{
  "norm_place": "pre",
  "init": "normal",
  "init_std_down": 0.0031,
  "beta2": 0.98,
  "max_grad_norm": 1.0,
  "dataset": "wikipedia_en"
}
Each number is 500 + 40 x the weight over its row's rms, rounded and kept within 0 to 999. Layers, rows and columns count from 0. Numbers have three digits each. The size before them is the row's rms in percent of the matrix's.

# layer 9 MLP down (transposed), 256x160, rms 0.221, rows 109-138, columns 0-159
111:527514511415487596471515486490447473526483546553572561466489504585531543508464505512468440535470518448519433461501529510455392470523508521493522543562571561534547462561527504430460464492581495539503459495541500557485524539491487538443461539424490505518535519584509525503548566491503469539567528435529518554483499529472513495498449461482530468499428501508498438543464563545531546491477470480507398483543471479486461480476536583490483477510523476443520487493467447531427513477525443
111:519475431496549427503504512529462515478508494524461412554491505581558490519507466497463479494459485422533463505409484499499476432531450544501506378484508576480450510536540516475545451517484445475473556487490484530471528483487473495492588481513589558559491541514507548486460417509522475508427465481521537545490453542485461441495450459518483438492505527502537492487563545500496577449513513499479476563440451519460505535517447556502500484542434513454488489543500481482637513563508521
103:506457493544550570523448524496490425505535558484507489474467439445461515529549514486507538469581513516419464565520479545527482474552431554592524536479522537457465523539463499473494596489388501529471516473516515523528494558477463562566561516537467515517497520445494489526427461488486502521488508543497535511585476535517508481503473474431507561459475469502459619581584471546513494421513518501502554534522479513482524462434551477474507464500528515551500540544507525458499427538472539
092:549501470482468530531503532506448548463458551494519539487521509535458523515491497496486486414478554489418515571459453513471513522505563582502532519508440532511609537499500492520496522549491541459458491531592511494408526535490525503487490467439504470487487451535498558491486471427516499585419536444455504503501471502485495492476548551504544484507495474544416570491444548475443530474521467537584453577517461515517462503499495500616504566446514604548452548521499489558521487515457480
095:501431487486478425480471533538492529463501466522477434543540542559513459524526552483531544437603438467484507464502526531464508544499531542528513529553415440469486507519554546572509455485498465459528502461457484536462468464525559492498592490508506531553473525544533510483480515469464494517497466527462488494516456452487568509503534538487446506471440489555504493426426515472476497501454521480510453486629425498440480572414460572440509508391482528479452474498488499462497446490436521
092:530454450503517479531446469418523490492485453534469523499532505518544496516429410398528463499488488479536472504486499515486509483504477546511533455518529485472459492514511519501472447461425533529560553557497443524525496503501511506431489519511443453504526514423486459548556491440433456581504456520484475465540495451518514623478500442543597519495489459533477437502553480445492522572512514474474557554491393481544494516495471609562564485547504496548483556492547511539464503564468517
090:418546474497438509520496514413490494544509469540527436615501524469531520567504439568541481503427512516518547434441490491528494514531430511470514508549547474429480402491395524490453559496555512490510497557542516525502568465442485488535467495461517505487454492467453466484565534459503490496491496476498499542504515510531455495541475499484511427407477519533542550517398448456512470494461509436519508539445474499497548433478515559491508460500501457521478534505524551455537463481437406
107:470520469510455411495482483453419452576476488505447513485468584495574495532572543548582524520460517432509549502522502545506504486552544542443557510482456488465456491483460505501484558493535502538526464542493483460442595494523555440490487505527521458478480514520538466467552494460471440556507503458532511468521501529528537514439468518468441441565478492566446540526507523554559548554529545425511490512543399474508503422504532564498436510483520459498585457492504473524536490434469446
100:570452418466422465527564431454462481562531456475521530478505539468512502566478515506503469486469573447474409527514517446515513520530484506565496507461441525523469508392452505522477559490477487426461479543442446542613429490474506543438516515514514423441528490452493454477493471510465448540538427459510478484532507443439532547545536527450475487470496516539499458526479433569484498477502502493444496506498460536510446478492481515515489565465562552516503435459457499433550513544504503
091:464541504389458536531590516462420461545461507493483473451499527535496491526553473482470546542503542464440486481564507482542541456484464487446501455418496523458443508512548440496536506514512520570511436540517564488506485484535497477509495466526532486387432493513516502469526544566489540544529465548528534602485462543500501443476487497466468500441481539491578487561481514454470535524538455507498482485419481426506495409508473537424411484551474504477504512562543480477500568523452492
097:477610560500489545500479463533525565469477531483474507411517520518516493443443527464505548632529504491526485542498514459497544488446543491541555494473426516555490542469514437521544421462418506500510445496457543537530469507482482470416489457496417498576524454492498492486513511541482486512528513532535506510516510398501499453548509507450561434544550497487506470501522485508466508537456469446502514478480505550513482440476520510423505574535531460581559423520522414517552531486498552
111:615472470544490467509484503555459532490590546505511470488482510526508582469568444481504508406493485511440460498606517485515489547456460469522477462468497444435526503460512513541487484486443574479496496562533453470481519572529538568499512496499503523443601559470528592527437438458502493445454492484508506490570500537522558477491478534511435567495468446552491514513440497523531502511509538514483524575563488483509416487478465447506473567500499507530530570430503479453482545482503476
099:465486453436533504550488519556477494485468532534471465463551513484458472561483448461469459522559509554526503469545559581469461485524489559517472444490556488482499495492525524426571562500470523520563419479480511462460421516570421461513581496456445474545453568477555466488483519433510494494468538521541567448545430571489539502510401492493439478523481429496554431411498497452487534488531507503489491565428456511454510477501453537439508490497466533495485476513501450496516496477467438
074:501558498543505499566471490616463529510542514578546544445466444504502469465554473539546525560574516589500522533533498503471485515528484503526490549489493488428548536435528546487475482512497453515469532477538462543446471411493476464462446479561509459485482496534467540551475440504474529516493489540549554555496496504481443506492509489581473549493497539506514441455510497535500476541523502544479518445474482469508479528512538538468479470573599544471466452545488630453453398521520431
093:508591451442440487573483417397474462584534487567525488471500533550460594580508502483505500506441489479527489529499547520481486509488508540462497482480461505532476492460506497498457519506482490549578476474449522494499478490519559511533468450478533442518507533488492529512485512453587509486457502481517462507556531483475560494483439442471550527495513395535559457469547400503492461505432490440505505517545463377547539509463475517490516551545518525547537532425429523538470490501459532
103:531438473478451437499490532483542509493477442486515435510478496454537489375561493481418495441583509524535476482527467536503501493540524485483536441472469515489430537494465490520494493483542525516447497507478498558547401533471548463533551542438486470457562522489487488531483487528479559538501504544523520494442500457467437507491489497469440520495489469597528457540504462534576496561485489494492491585578500440410603535492527487584549460502490559462460549533461484534529439529453502
088:434517424528520500446474504512478458520500463505562542533532496439535523598499435562536487479427542582468546503481512514495476480475495463510528536510426493488536525469532451473609493507475518549475493548505471440490458520490504507491454475442500426460434489466501494522468461521427480534517514465499493469458471537484448537438513468541521529474527502445518509552447394468492502520543547523502545518521536570486430537608500467519484531553509571525548555562470557516451423548568499
100:434456487569564553412535525530518440510482467433510448531492540465492548497534447529446504451478527498517496424486459577516515506475475539503460489425545615563573517500513463525536460508455507487524460511517542482480601467487505509497513403442453516488468523491424523409498503507507457539517467535489546481568481494596555472509468492494512571463530503462480453503498478448517516495480542462460525477493549462435527528511505508417543551575472503497505468524454438518456480521563478
104:498511463493551531440523448476463491547445452511528527535501471525473521515423558487555559468519479581547527438577514440488470393514530476499481442494466458514469554511546457489534498456529509426422500505484634521489468531556507474509481575566546602528544530477459577461481463548560445471540541488497494458528516563500477493447483570493529518524537538496553481460498565470483511439471486513462545503461449465510532491464484460538532511547457500439478531470533447509521486540509500
106:524510576474530532546460493526523447514425484533512476584580527537469530552511554564506517505589547571509512433455518497487547562487466457506506509420489517378560475494477501517501405443503458534555451530467504464535520505477498548446461418570503530514520541518490435467477501513460563494494520499487497509498530470532543525464434486558494533516479559546504468429520471465514540453493490514484516498512486519486568536387507535504457529564543525474458478563475479487556427517543464
107:495529484582484541445523521493432529461511536496517530526442431537474485550447484510515492515490478441493525446502472495466527508538486531503504510532451460519447476464557433529519409536505484560489502546581444523554505540567532513546567508541478579577539500534442528455475462443519452478509513487468460458518509482499472570452492505448564531469445498481529507524472487559584512456591478522598467468455502514569481496518466542513442460430503433503491513513581551511405478460482530
110:424522486518528426491527569520505439507488485462463471525431520495490496541448487516462471500485446523595553440478436551437518499519478522446398493493538471539522481449546434431484507541483432477538453462434525521487473494538460443472537550451457549475467429464514478494572573467508486529386530478539465541581524471528506543531483466532488520501467533521524546521497480437502526511494532474562515449508545523553575507536547545531435479461503503415486504527441549491492485449522477
103:527486466462529508490533491532540483534469523489482495421415529564426520514508500468437451510508485414495576580530478486534513572468432470452512523482518518558504545517508488476458509436508514476564448549506488471535495526500507535481492467530467474535532478468460441522536456518447514506532556528540567501469480549519509491584489521472569446491567546500520486428450440537414474492512477475489460506511538578501430480476391519395473450501507507524488555480464419461463515486445579
098:446516533504565518436513465516576433515547519546523543526479557502473440493479462526515522448393491599483504475512464471430478515515499472581495537449502515446524430512488539528471500454499473510461425497496472471515532535514574471479463500487489496523548424456444508536577514576457519475600448516535541467495478513509513542506590532569495504535555556479477525434517501478472487518519513559463572479489484438474495526498475463471512498581508455575459535505565518407520443524498492
104:516561445570514488527419492511567455556498525468473467451495516452533509436519440563417545440530474488460481505401511480503419520448546499512532501437505490455477475479509487470535536530463517556488455590576448502490476454513502548495481516528601474514552508494440528577441456463508484494513472483523439441455474582488453465502496509456507524530516484492500539531494432584471500544493499485440535510529509469478434527507511412501494550459489585517546550450458550512490544506549495
094:565480506622460537530453505455541538492527383475485520472576526504527524529503493485426441456454481478517517508491466463463540561523470468511494453496471500495520487468478463536464519537449459464422495516507526494451483487531502534470470533531583557518536437478432481542486480466465472505512475456497486526447517515553497476453449436509556436455528523533516424467563527455515544500521468498466534543486546458500501456395541579528424449534499525510519588427483529494542505520473592
101:534501497513494503634535445514532462518474439482524468521478505502481443568478498459505491440505493553500544482524542514405447496495516433515507498524526493444495537477541540492494526513455521551541492414518472450449581472498461472515523460523477488479472536479489532543468527465440549453528424457514537470413513455418527574518579526539494531522468560459546401548456506501513506461572512563508515502502542532492464526445555451537535480494529533473431511561482532563446450470547553
113:499596517622491482536560542500521509547504442491500486460458526441540529528429542456559445503594560491510478501596525440578550495493486520514546534563534530479460485486536456460553502515502446481535427505473471461539465536483466451455504457546514504499490434475585418478546469526571537513514450430494497535523468516501521503527540439476479449467533482498470498496469444508574551519464499526490489474463523507595497484481466517512505564473464517570531533491472536487405514508537517
102:533530463487512543438497507547506457464474506492458463430477432569397527521558447511511532458539508509458552495564533421454486541447531541549504600484481526453522493506481492497489549475553580540491474536513440529474531505542489483491479490558465498490463513549486503492538525456508426385508538492439487500480583452476496418471433534515511571532478477518540514508423507464513478537427472487527475568519595464572497457471465450570496540473487518531492449499519514450466456485472477
093:521528460484519523504482519493456490473470515497514544508511477539542506519470479544475562533449535484419495457551435484475466513488536515511466556542516476550634460478427527548417496574493448551473448515484533492537481451463527541478487434493480509438416497445527506520502508530554517450499513554509476550532467495560512461543548536464466463528519461520460578557479537498439532575519561485369468513527588529505475474532549518563515488458453519438482514484448533462474457512477427
# layer 9 MLP gate, 256x160, rms 0.223, rows 110-138, columns 0-159
101:462495507522502454436430518496553508496546475564578521484444518494592485510427497474458538511513466488524475523502537492501503462521495551523454514528493528595489540489501534517467472521498466489589531522516443441475556554476536528516471507441569491523506502464497481495553401480527506503496562462444524565487550469532467530529418431475534547436488442547490564469524516450420528475518443502560489485504443406517501449391542485413522477499500480495487508498467544515475488462474599
097:541537465485534548421432559532489523543449503493459589523541537466548528491458524446537520520626485548499472430440517400549499435457523525543440581491513500499521463565527515508486560473489522459482492492467580456438556436505513523503481500421520432465562537507468573507480504528466498433497517445506570464479463565488508476478475508510525455482577520523473481483501512491459458462520546534466533500531460499478547531504520496493561539540425421532518553490550498465506480482461510
089:501443527476484476547508487552506457508548501503559442482520479471384488466625526477479534569480480486485470501522523510503427528498529505350522490514529475488450463473457460500561531479500504447532509561552487446388459522497516443448518508470506471483476474413541466462506512483466435512510521414468514517430434507511542523477558490542484492534465572496436549494580477566469526543536485513524520479543551493541487480535515507497508535565499541540528440507504481574494527469529464
099:416539477561546491414539447450524546479485449432492522486506447452501465534492541482556450545477486522499508468493540506576526424510531480525465495472575495474507519476431473449447576556503440508552492495580511458558526459506443533509492451542487543444507529476516443468548457547510505443526479471520548523489473578516413560510477494576518474472493492438438476464547469495500482529500495540527494450415560513407514510561456528555518485530566523555483548474572504527469490495519529
091:448461498530480531459481476513483481532503465471521580564469537441483553550459583572530539547505508444491567511477511515579477480497453433513486509501514442541420504475417442504498520527557502478462446457459540489527513498487518509518537532483501455456463478506560502495482513456530490469528468611466573517503521470433529505484518551463454503553470546437467480443516568445476470484500604466494516462499625551492483473556491515441547477479489452540445438568487524522472448517500461
095:440518514499455542479461519472506494442537490525539426575479531465478594526528508570513471514468510570503548488572524499585513501575490472493564501501496509490482523431474533477531510553544513448421547561488496419513466505459499472565483448525497501443497533446540436458527398480510497483509548517497412491550539574464527492468466549461522439498517523478519525559451428467470441585505489478519492541408474451482467511483415493481524454520513485509561509491490550496529529476423506
113:470466483484521403449527505486446462506478549526481533441427500469450483473467577492497556542470504516582463475427572534563487477484508500542503530408530574464529469527468499474459439455414543513550477459487480495547554420472526548509525441556467476454475493519522454484495430459482525569479508475529513479550510466521519530534460489544497508494554549534504504499506474513536483521454431430525567498476582539495520565458460503559510503430462576542549558485429490490537542516446503
104:475552557536495576445518532469577511519470544502522509494482455575463447461479409473538524453484450496474515468488444544487412527470488552568518530465459507547483485459480490489575534440493480433580452585470487576494492557479518549523512497504499557469559508509573501417583534486557539436450496512598471446478538441492464560549512561491472519524464504440474544548542494488504429516516503548498496497533481496459451471483520472485488522466474418531523513505539501544462521522452502
102:497530420482506454558551506528503521400502491519538540507496541513430476516573514481442553477578494500511487452552542486552666525540486504456559465481504433570453499540459476511512506540434509531537517559521442425519565499467439481530509519468459493471521534474475514487490487550520527530525506458518561461468453502482536440477587538465515538518475491531520514506414510530465504431493505411460493474490509534429461526574522499481518534503498477564504532454587505442496539486501499
099:498413475449555443479435581501473505456569405464454438491525519517469479463482549419431512465506511460508522513475502518475501468507522438488509520521546512487435538510571526456478544507466498527511513535493492515576515510573509489496451492528517481510510549426543520422522435447520537570510410510457541574492548541529468488498514511582470474427548506477520480466491461537428510506449527444490550536541583447521454429534484503517495510522421600510496514470548522514453472514506498
112:531485489495485436502520486502453476446452519628530484476506558460503535550540494473513493524496454489457511553535505515505457407513535492524502530487480518505605535498494513456518493491460539531491495487527513550495581488531558553558467490545395495556520475538581417501489531469479486552494521487512538477640565485484524426450567517502459478490478559426496484422502502532473489544441458491541497487481467481460443461513451459488574547475482506583539542531456452477466479475535480
096:525554566524458482499592462481466458520545522438520467475482527544494517523484507487546453503466500521531535537529461542477538517557515508509474502495468465468516517500499461462483517494502493520506555494524466422466525588541425449506466514602484520514511532469494560536546529569465476508496487478495559576555541514462547500463448478379550540431488499541386573473527521511433568499534521455533507450485477482428505484578486501504502460570442495540579534570510478523454455449465527
092:482552498518536444433454585528589493540484530625565517529421487461448474523576498503415505502481522469476510539459526508548467470453434525500465449455507521478442495527502468498523499544469528510521486522563514568590462561490558540491501496493528573532412465491553561553506463494492472526501432540517605524533570446481466560483529505480480475518509499511481515454545517582471493537503483553428556480512468484465486550515465516482467491535551542509523500492511489456542476481563467
098:535505497492452551434474459487488471510526538550525497411523475445528490507423495469508510520491539537443503500490475548522559548499487484494521505484513582426605476488484509550455543402517502593487425530460457522488497489548558544596529525594511543499545525483475512500448477508448467499479449490519457536559519511539491490523494421543459556417490500549498481511436538509484515547497459498475490474433510489520530458400430550511496418501492578551517478518431473510449524475494477
103:495468551506514512447504539468472448491537573479538467509455542423481441519515431567613465500437478521531509580497442545507465523444548441461582483535457461581480515475486541484433484528511543493470494466560462445443494528522471443546506572466470444583462477506490509538520519501497523507484506501532522545503549522486448504414464503497469471455504499545475469559470486498481542432498472536488392600525517481453551457569456536544542507494524492477498527523530450469532464528487440
090:494430590499496471458520497436434472529529492594491587495470486511444524519495413439499475526545451415536515459528537569525545521517520484463560524527520529529568484507478494479418506561491435519485591497507486490558541499487480559533555537492490477490438582514472517520510419446533491528515504534519485561549462561406498469494549512501492502485505542444458539457473520555614461519478476535542486472467496477466473498520565451525518478455511523473444501541536552463547518544523472
091:398543401478478446528482470472458461532465464471545455533553492505509519553479511513544550464461467525414420558468568523486476490500500472480549514531497517516506510464531503511537543527486546562536534478495442531522504532508563504467506475426441452418413480471492566420505479428474521538523469524530450527486566487485475493492471466520576529512505518451548509533499530429514512514506461528448479473562554472495558603473450498539579500549557490433443500500427515463472484529467506
101:455559497434555469534554457483447471521468517500520492444449504521470429463542482453519560487522562529517545511463491547450476393501523563491484413511526515490498551484506484470502488462461436463462583451541463533464551489511451488458502548555525544464504436462476529488492486475512558561486493491520471485481583527441520555489485567504498420420464559497432495463585499514498509459457508497467454535514538518489493435519461485511549527491581500482440530582535477501541535434422551
105:575518484472513551485515558494533469422517502479474531486554576551447500548536453512445529482565454626457508515543455525517515507553534507482519494485537472402501452516572547477443570459562468510535446520455485543458514432492489437515501461517536422518520498477590469403469504512610530550450469500534562496506551443499510492492507484491524547480417542454494465479499501562492543496510482485528505529462497526544521536506510416526471445500537498492461471558512458459487549494469485
111:468483515535393464572477469459423524400501534488483493452448535529530492528453486520529584479520502460410478472472450556466536572464514566506506494501471456490487539433534500511545442524503477540495516552476465479504507506583454562537520500497540493464550436485542508524467510537521531478406479426403503511439521511482564449511479444541561556522461521491515545514498521484465412506489491560490478527537447445488539545569461558457501495533503441479525516495539515518423525552506528
114:431519528541467521508548591520586505493539497497505456508457540501577458509498513465521567523493416463461445506461535493533460505497459505556463563452502408503500469501480502468515447465453496491517493528484495455503493505509480471488499540432538543450520472488581499417521513508521454462496579485449477504563433508493559456503503577493609517468508509498466526377504514460463523521424462520577518491471494507489468424520501522531559460449499456551533496533472462457482398552474540
101:482479536493530491543498551477519583474517495513560503531490524417491453469547446443483471493486499522462564390562558484486531485550540488506558569541482424526565513505533547478448442451471537521470439536507511547465450494507515581521502515483457517498508492536496469478527550461412562454452463454513481480569527514458477530451439541558493501505432478468456509491472452482554534482470486469498409575556605474504506525518541559534575490532513507500475465560524474512465521532466428
103:479431460538475521466486502520434463565398547516456536509499519462519485523491561486502477539465435549402480539487406516532512505515489476510469573492466482562480453455452567512438507492511492483471561496551458504550506530508541478517498456497487459524409553438487431525520440494601553553461476480582529563534579565550459487510458517382538464418500521475515464456506526457557491489497528435466482447511450472500540504527465514442516488507537493479505469484500484488531499476509519
115:503514592474560481517522515468453546442497543518511548507491573538501545479488485408431483494461506511459552462488418520480529515506478497508453438512500509526586476539537449524478504426479501451534495546454461521450597518470417500537497464483457533432474563508492554480491480482565560487466498495448493593541474449434489521501545430533514484427437477455413521549466519477493502499528478528441564464499502496524536463525457490451522487591459525563497499522432531489427522517494539
094:439505526432521500473549515458474475495503520565469549445508461532559470488483508508480521574492505520447516458474498572495476432483542447459455486432522562543499472504458499477415478528423470501474430525503435442534519548517488576505513477455409475522448461529527502471501429593491485540494467562482506486511501568504462539544534433527522504450527512428521449557585425475520490521548485578434471443495526477477490454440487510532524423473503517487570422541518479504480476505554507
100:519482527458545485496542523495507508539489445517499531496478529440508483525426463502456483565592438485484467544550492507520528533471494543447470521489522495530439527510539552515514542535525479498528493443470515474498589516465527532513560501487488413435518397529556524508557429464519550566478513460494492525476495544593455478577496590544533531556536474515471526447461491484478473501499385568495414494517475507512529462547470472438560512518444539469438564518519510551508558468421508
110:429496527492452497488516539504478481508542509462440514461539483447501427501497477485477528499508498528413504492586523453468461532524621506489492524589510513480458494526519498466615490476504530511475555532548485450561499569506547504452488526479406470536491506563514459406573506507487456443461504438467573524549544561558446441479530544491573484465513457455502461485475503479534510482433485495527523504476525548458552532483503525497490554463457541563558463591486470567505500553505504
097:506569465473551512496566481395522405538530437514473517481461501486481485558465463505553480475572482493486534496558459508543513526491464478521509576494515517461518441483439479463521501505514447467467435545561514552447477519479481463495432495479542469388478511477538522435554429470485544455496493506420418490482528500415530500442466540527545506475458448452567523507537544501492523539524487542537493495552544481572490466529460448510539488429489545538405529515462495482542584484479506
092:459491453478443544450525511505454462425452527458548535473489462545527540496565541541468609499498517525519485527461469518523445452532476531506551447574568448497503435522512470490530526557519543483520480529498492535520503532440520509548512458498516446499449571513545509452588402515478558528599487473517504490444468504531523512463569499480467532418504500459507534513522454468498523499422515543513512443436426542579476587479478537462552473548557515515544494539501520453453489466539540
# layer 9 MLP up, 256x160, rms 0.237, rows 110-138, columns 0-159
099:536460518507523550461503508473497452504405521526453545478448465560534518482527424515533521541519481488504517490416508483573467543484481455551534535445561533521523417526536510498543472499522544510418505495554537464428461396533495445526522509505496478440542482473490530574555534521496447454554494482552389488461507580491457519498541480490497456485502552497511458423386466524475531479496484492507441588481490511497477515563476442482457544465528525478485477489483578462512532534428472
095:522540450540460484485414515412487401489560552481408480525506531444509508503444446540509448456523471563551479499469548465528564495554506528519465485531535427401486448492477521425551500483444506493477485460580531513520515530503532480491491441477563487558526545570523482461495496487517539458485502507480552446436576511490495467476576553495434434552526562475505451458470503504483559458524514508537548448488532468508473557474520467480502525505501451513426533478566515464469576542504505
088:536521431586502530463492478536490537543460467470525563532456467488493518510451517535495519409523453504520527530439580440556490477493526469479497536489492521486564477551451517517486516570484518505521445517463520537452439502547519516538501496540541464453427525456528583495492529504479521474533536489500505518463521467476526441511515539428513500455597534543561437412544511453529449514556506505550425497501508465478479470474542475560409425528390479499514476559462511448538547553505423
103:552581445463504533443585461509507530537469541496471558434472461520447540409473510504523543462466520509472531474536477497532557521419554557518430533569536497474484537534453479521599544477503507531502481492414475519464547516527512465520416546476475531478488471514532465511524499452522488522439472471518456412524471413549488552440473467506478508514477516522438547546553540573523480503518519481516479519486525460516452500537488466629562456592496441535500527529485483519475478509503497
101:519574472530530540510490488449530485417487517549520476464493491490528585472502481566467448505532474476543442491531532468479480405503511520502545487478478508494496535552538534536551542515493540546458565548522487603492547479513473450423585588484589544552540527488493427481511472488509469518474543463466505508508496422474477477472513450569511471427444485495502458492599476555553516487467404544524558473474439453499509560521484488489503497538497564454482516421462449469516508543469457
114:435481514457484451532482467451516461528478516498495537494554499475523519478508553566502516452489513467556471438480492469457560423476486437512459539503541469431587463587561499536560492503443504497507509449529502492511455492495459535509504486516517506491549495486391450505552557460542495509519501460519449476481493479542513439584560500492497507519487478424461470536458445474508554570447516476486498442439553490553555527492623479426547503442462539574439492453427528515510530435474497
105:551474491540452531514474526543449476468514427458460447576478581498465570484442537481464505544495487575475464497534477536520506551490497439497488511575524467461527542495495525565520489548482532469499510482450545443498442520494474504463518490500548456495582459429517590457543520515471469497525516521453514494486480567561571518518585574428509466504524488549468507503478491563490460402468515521370447579500484511540438444515573495531492529552470457468456511533526509509498526521521534
104:453453483460457508540505471574490524480500516525555485461522506517615546467472526515482630473489498490493515562514506511444531514455526438542553540520503560479452523519511510454429500503472445494523461465509504445471494566479471495515393508403500474466516485478450523494485489506531582557524515536510489509498458526513468487567426405505507533474453478485532478466477484500522510520514513448472515400627471492468507472576463522536476531501452523497457441521499501507510449411559438
102:507452412487563501599508509586454471513536422506515485562500495424459584498545529547549541513510540495487548554496487526471495428478503533483491484458490510474518603465450487505534499507491483523517497452537506478493472544574478455524489510546539536471554527480440473518530538530523460575466573462522508438503518434493580496507482481530432534391507437477538505490492427523511535545489501469503543556555414543454473485554463504527583552481468465544496532517450538481515482476524455
099:493523509462496460440535494515459495495543511546496500423488498474461414568500530496515456474526510533490456500467553551457530491504521519511453562498471440445495462484538518489504541466525502459613425531539491462492485460517484602573514548520504448571496524521504510533450526509544464548527442537484495505540463495491476585470488461504458493444465505551503519491447480497452525507457556521540431482413498510516515458482393551523464476534511423512465554520378579520449486578471543
112:404481505401472493521426526470541564516484491520505516538477518465500487463497470499476478493524481556490492459492527583537550459558486503537500502547441469478427453485516526523414495456540526465488423468523428491484499548547500472439504529487478561470559450521494569542515532479446498486496463510454504599393574522552497554512513449505511559474463549512556498625512526425505452509466512432497512470496533556585474547508503520535439523544480507478544564472472497519528486516494498
099:577487547525535496438469476562507487459541450501564494488537468501540441478464468518447517496465473515493434518592425441495532500401518535441475561542546489563526391534480541498473494476518480444555438539541462455470502505459500429542484535447570528518533471482461513538446506543525464529524590553521575520576419470479555468533469534467506484485518534490513414483496450474582522502510488494536597511484504524445479476523545540480498520558490481473530514513503545502486453527507514
081:489429538423474517500488481480510520465494538470464505505570483466566505521513491470493478495513466550483444488536499478427530531537551433543536554470469516521523489483510549540489518428486481461494488533450479456427509488470417463546513512557500539486519448518456430481499491521455509454503481449457503560503484600559480463534548409427427459534506446520563499544568579463521497435519545516616484504502561505440500515480561490483521543511444433506494570519516517494454564461460563
097:509465552506552511479547469523459478454461431530576444511491462469453568441458444463481546497607550497495529481437480546560515505513523518508480529542481511415480467486482467502519453452520466511495463501454540502555501466538608479560501462565456461486441583541489473450454525497472509433502481551523524504446452510499504491497545481511506545466489599598503498528457453513455518490431458462519489519501539509517543502526589469545471409457520523468477474414540479489553479448504471
097:478469553448532489522503613562444479453452494523553455494486502514468463513529489529463513435540533480532531419471508523476571417518439499458390536507553523464453541508483496483447514537482470479454497494540530538481529610496524533545492522501449515464496592547539409543442566471523460488448503451418546542484541486537504456526399558482461481525510504524522445573506518489516562546477481525480521510556521461545485496451473521542489487494512509510521504573515510503519585473481498
087:516542448502468473564456459503579488477526435525520508496488530516563483499513480493455459459408483531479553505474486447558521508464606463439523484489491460480504528500588575514502468446474553377548468505463506538519492485466473526580486469507485577567481500442573465482496477506523499472471563424508517490537489574498482522486488448469509535462479564444521546516487492489483473501558488512515433457576517458515477448516455541554469434532449587551498531479518543428472556487472482
097:434521509508480511469534476487446578428431461512411494436472453461540550485485581485437485501579542445515493560505533458551533505472560470515516427474559525552522528462554583549459513525469458458495519459490470529533485520494468512443520449479498516534480522529545441451498524526582512483520492574493557542490457546583521518514565523493502513502503499460515464522573501504554509462465510523551554473420448527432500440542443470549562509466481441543521495456542457507458446509518451
104:469527533553476465477510503557521478509535431528493544511527434442523520543496538509526574424519552491442466448477449561470540548521545506496489496471494573498489541428556537449547495556483565519486457476497504518430505502510458465525421499535532495432476503500451566468525592509475550515439594524499518568509580429462504550494485534443572556478500522502504489518515530525480526533480509435471565478466465476530397489554482486451450526459474500413562501505461464515513550527533451
102:568469537427496516472528488483460455509479448486538545504513518557484524498474521440491470473543492587521473495434447539438462494499475478534505533513535501457469442504570544478451577594501445452465562499478487507489544445443522513440577470524468476477552563541537487434478510491515494472484484481442580464558549472514497458499555484531467557541468494487475486536492526467535479532495580554546499558491580564486565493558461542549500465475435564506513474536469464516426402506551481
104:468472521497474538525435483484565405445527551508513459440513530511522492500420522494493484504452512494476521540510497473420515469515489554535554490505443453544454415455544552511556460518500490523543543477530394510485516489504510516525506401432552526510527464434505532539469439467527460525459542457448486544476482509489457436474497484522501513492510506509556461550439510554495380556514490527534481437535526489585451551474439519492534481545526526508519592469605491538437498480521509
113:444439530511605457489510439492564485464499591460465566515509566536536526535504495495464469532508498549446467563486516550491488443488535526573497521541472519522532484490453529503458499549480497597469514497519466496549456447507533579525470506481520478427573523517488483508423477500459533430488516502515531505463472483479545521502458533582502449517478512538527524477417521527410531551479497470502448490553428503527531435533466559526552448547549459481530512465478579592500439520442473
094:462487517574566473457526523564451495490487472517469463469481536520465495511530493572535412483423505561481423496412486520543529471537504519432475541447473492449462503551522472492548598559543536543462488509490573472441466553547493519469538483483508471503569470506500523484501525496484451490520492440515468464549512442550488522586505581451560531546535505537535500501572505452531540430469476533475498500477536481550527495454486473495431563482399430529548477527457455469468494494465574
097:431467472540489499528502616518524531581498463478502500499438482434508520556520451539499464522514538485471545459565483460518424436487556447598464529492456497508505525566467446465470523498505468595556497501434526531455458480546489533451449478508534549447503512550477482522507487490558450502497518537511519476429501555548583481449498533485427562480567562519493582528463483435436519503523518465467521440475552527566509513500477491470450528478410533541458487512487500481508538561520470
111:465502543578450503510600498454531522496523459415511512459464461529514455512411538513529525544601480498419508462568516486497471518498559483476446524454473536499484520520508459502512483516531428521469462509482524419511457537472476566477509585395450459529438577515503510440483411550537483475557468468515521493435451462443510496508518490499536587541562522436464518439488536580461542515496475503520479511464492509472514531565525446476514513489466476467475499455558500471516470554461463
106:488500518541600534529447494498529474499475484493457493498515373466512513543464549477569531461533453537485559501461510519567475475461519564473516517540506552496540565513525482420494520426575463560521527424530491501440417529503482424493531432492496412507472511435525514537493524480539561496421467520506525525505505414484485520528456511472574534512460515543494553550416527522522516520489505564542461485465470509525539516456505527482568601453513465530428443471467506524489489503537515
102:471463515489526479513487541498547487518542421434495443429513478514469477557486515468515492518518468510507511551596505508472495438524523496468438477512513520481470554447552519502501546523494461381492492433466501492513505479521468517489517495374492556464565466515476517430527543471500463575547509533469536524493504454549397496518533529494565568507485480465462499481533376528487456532512509565449492516506495485515551550543526484493519441450554565580536505563433427527562502508465541
115:488468607513524553455544535508506512495503568509509544488519513515491448453508458522440487440471507535450505554557470524495523521530518558508470505510507524549537481539549501409555533535490425484450549525453517438511437505508453490467516576528537565492526487414448514487499533514477451438483482508502559441499534480544476540511512532558500509474469537441486468537404474474516500578587463428448569535471447555476528486511439463509434498574535529575478490520542559482512431513475439
094:450511482596487469502489489567548572463434527413542524583536469490504443487469517464487503541518516436488496492447585532506576497577493550490491500513450503434502514506497538519462492528455520570464427460455432486530551497557536514475494542484514515418506405444501475471566556483506534548456547488444488435445475471479495424502438432434479441507506478507472471513477517488426484533560488513548552432533503526499512507442444496461478521535497536482478568498479467526492458477446527
097:459400494514502392488547456498515484534455519523457424498529459469516484480518476524543469566479573488490513503508474583455402519470551511473518437542529403519500448505473507513498490461558535430523546554466529429542493497424491556435498428466499477493513467511514439555522510508499510465480468507499502447516514518530492473588542515531475472555494547476438543468539502467453531541483501516531598467488576453453473493534443497487560544576490496534527494524506453507447452419475465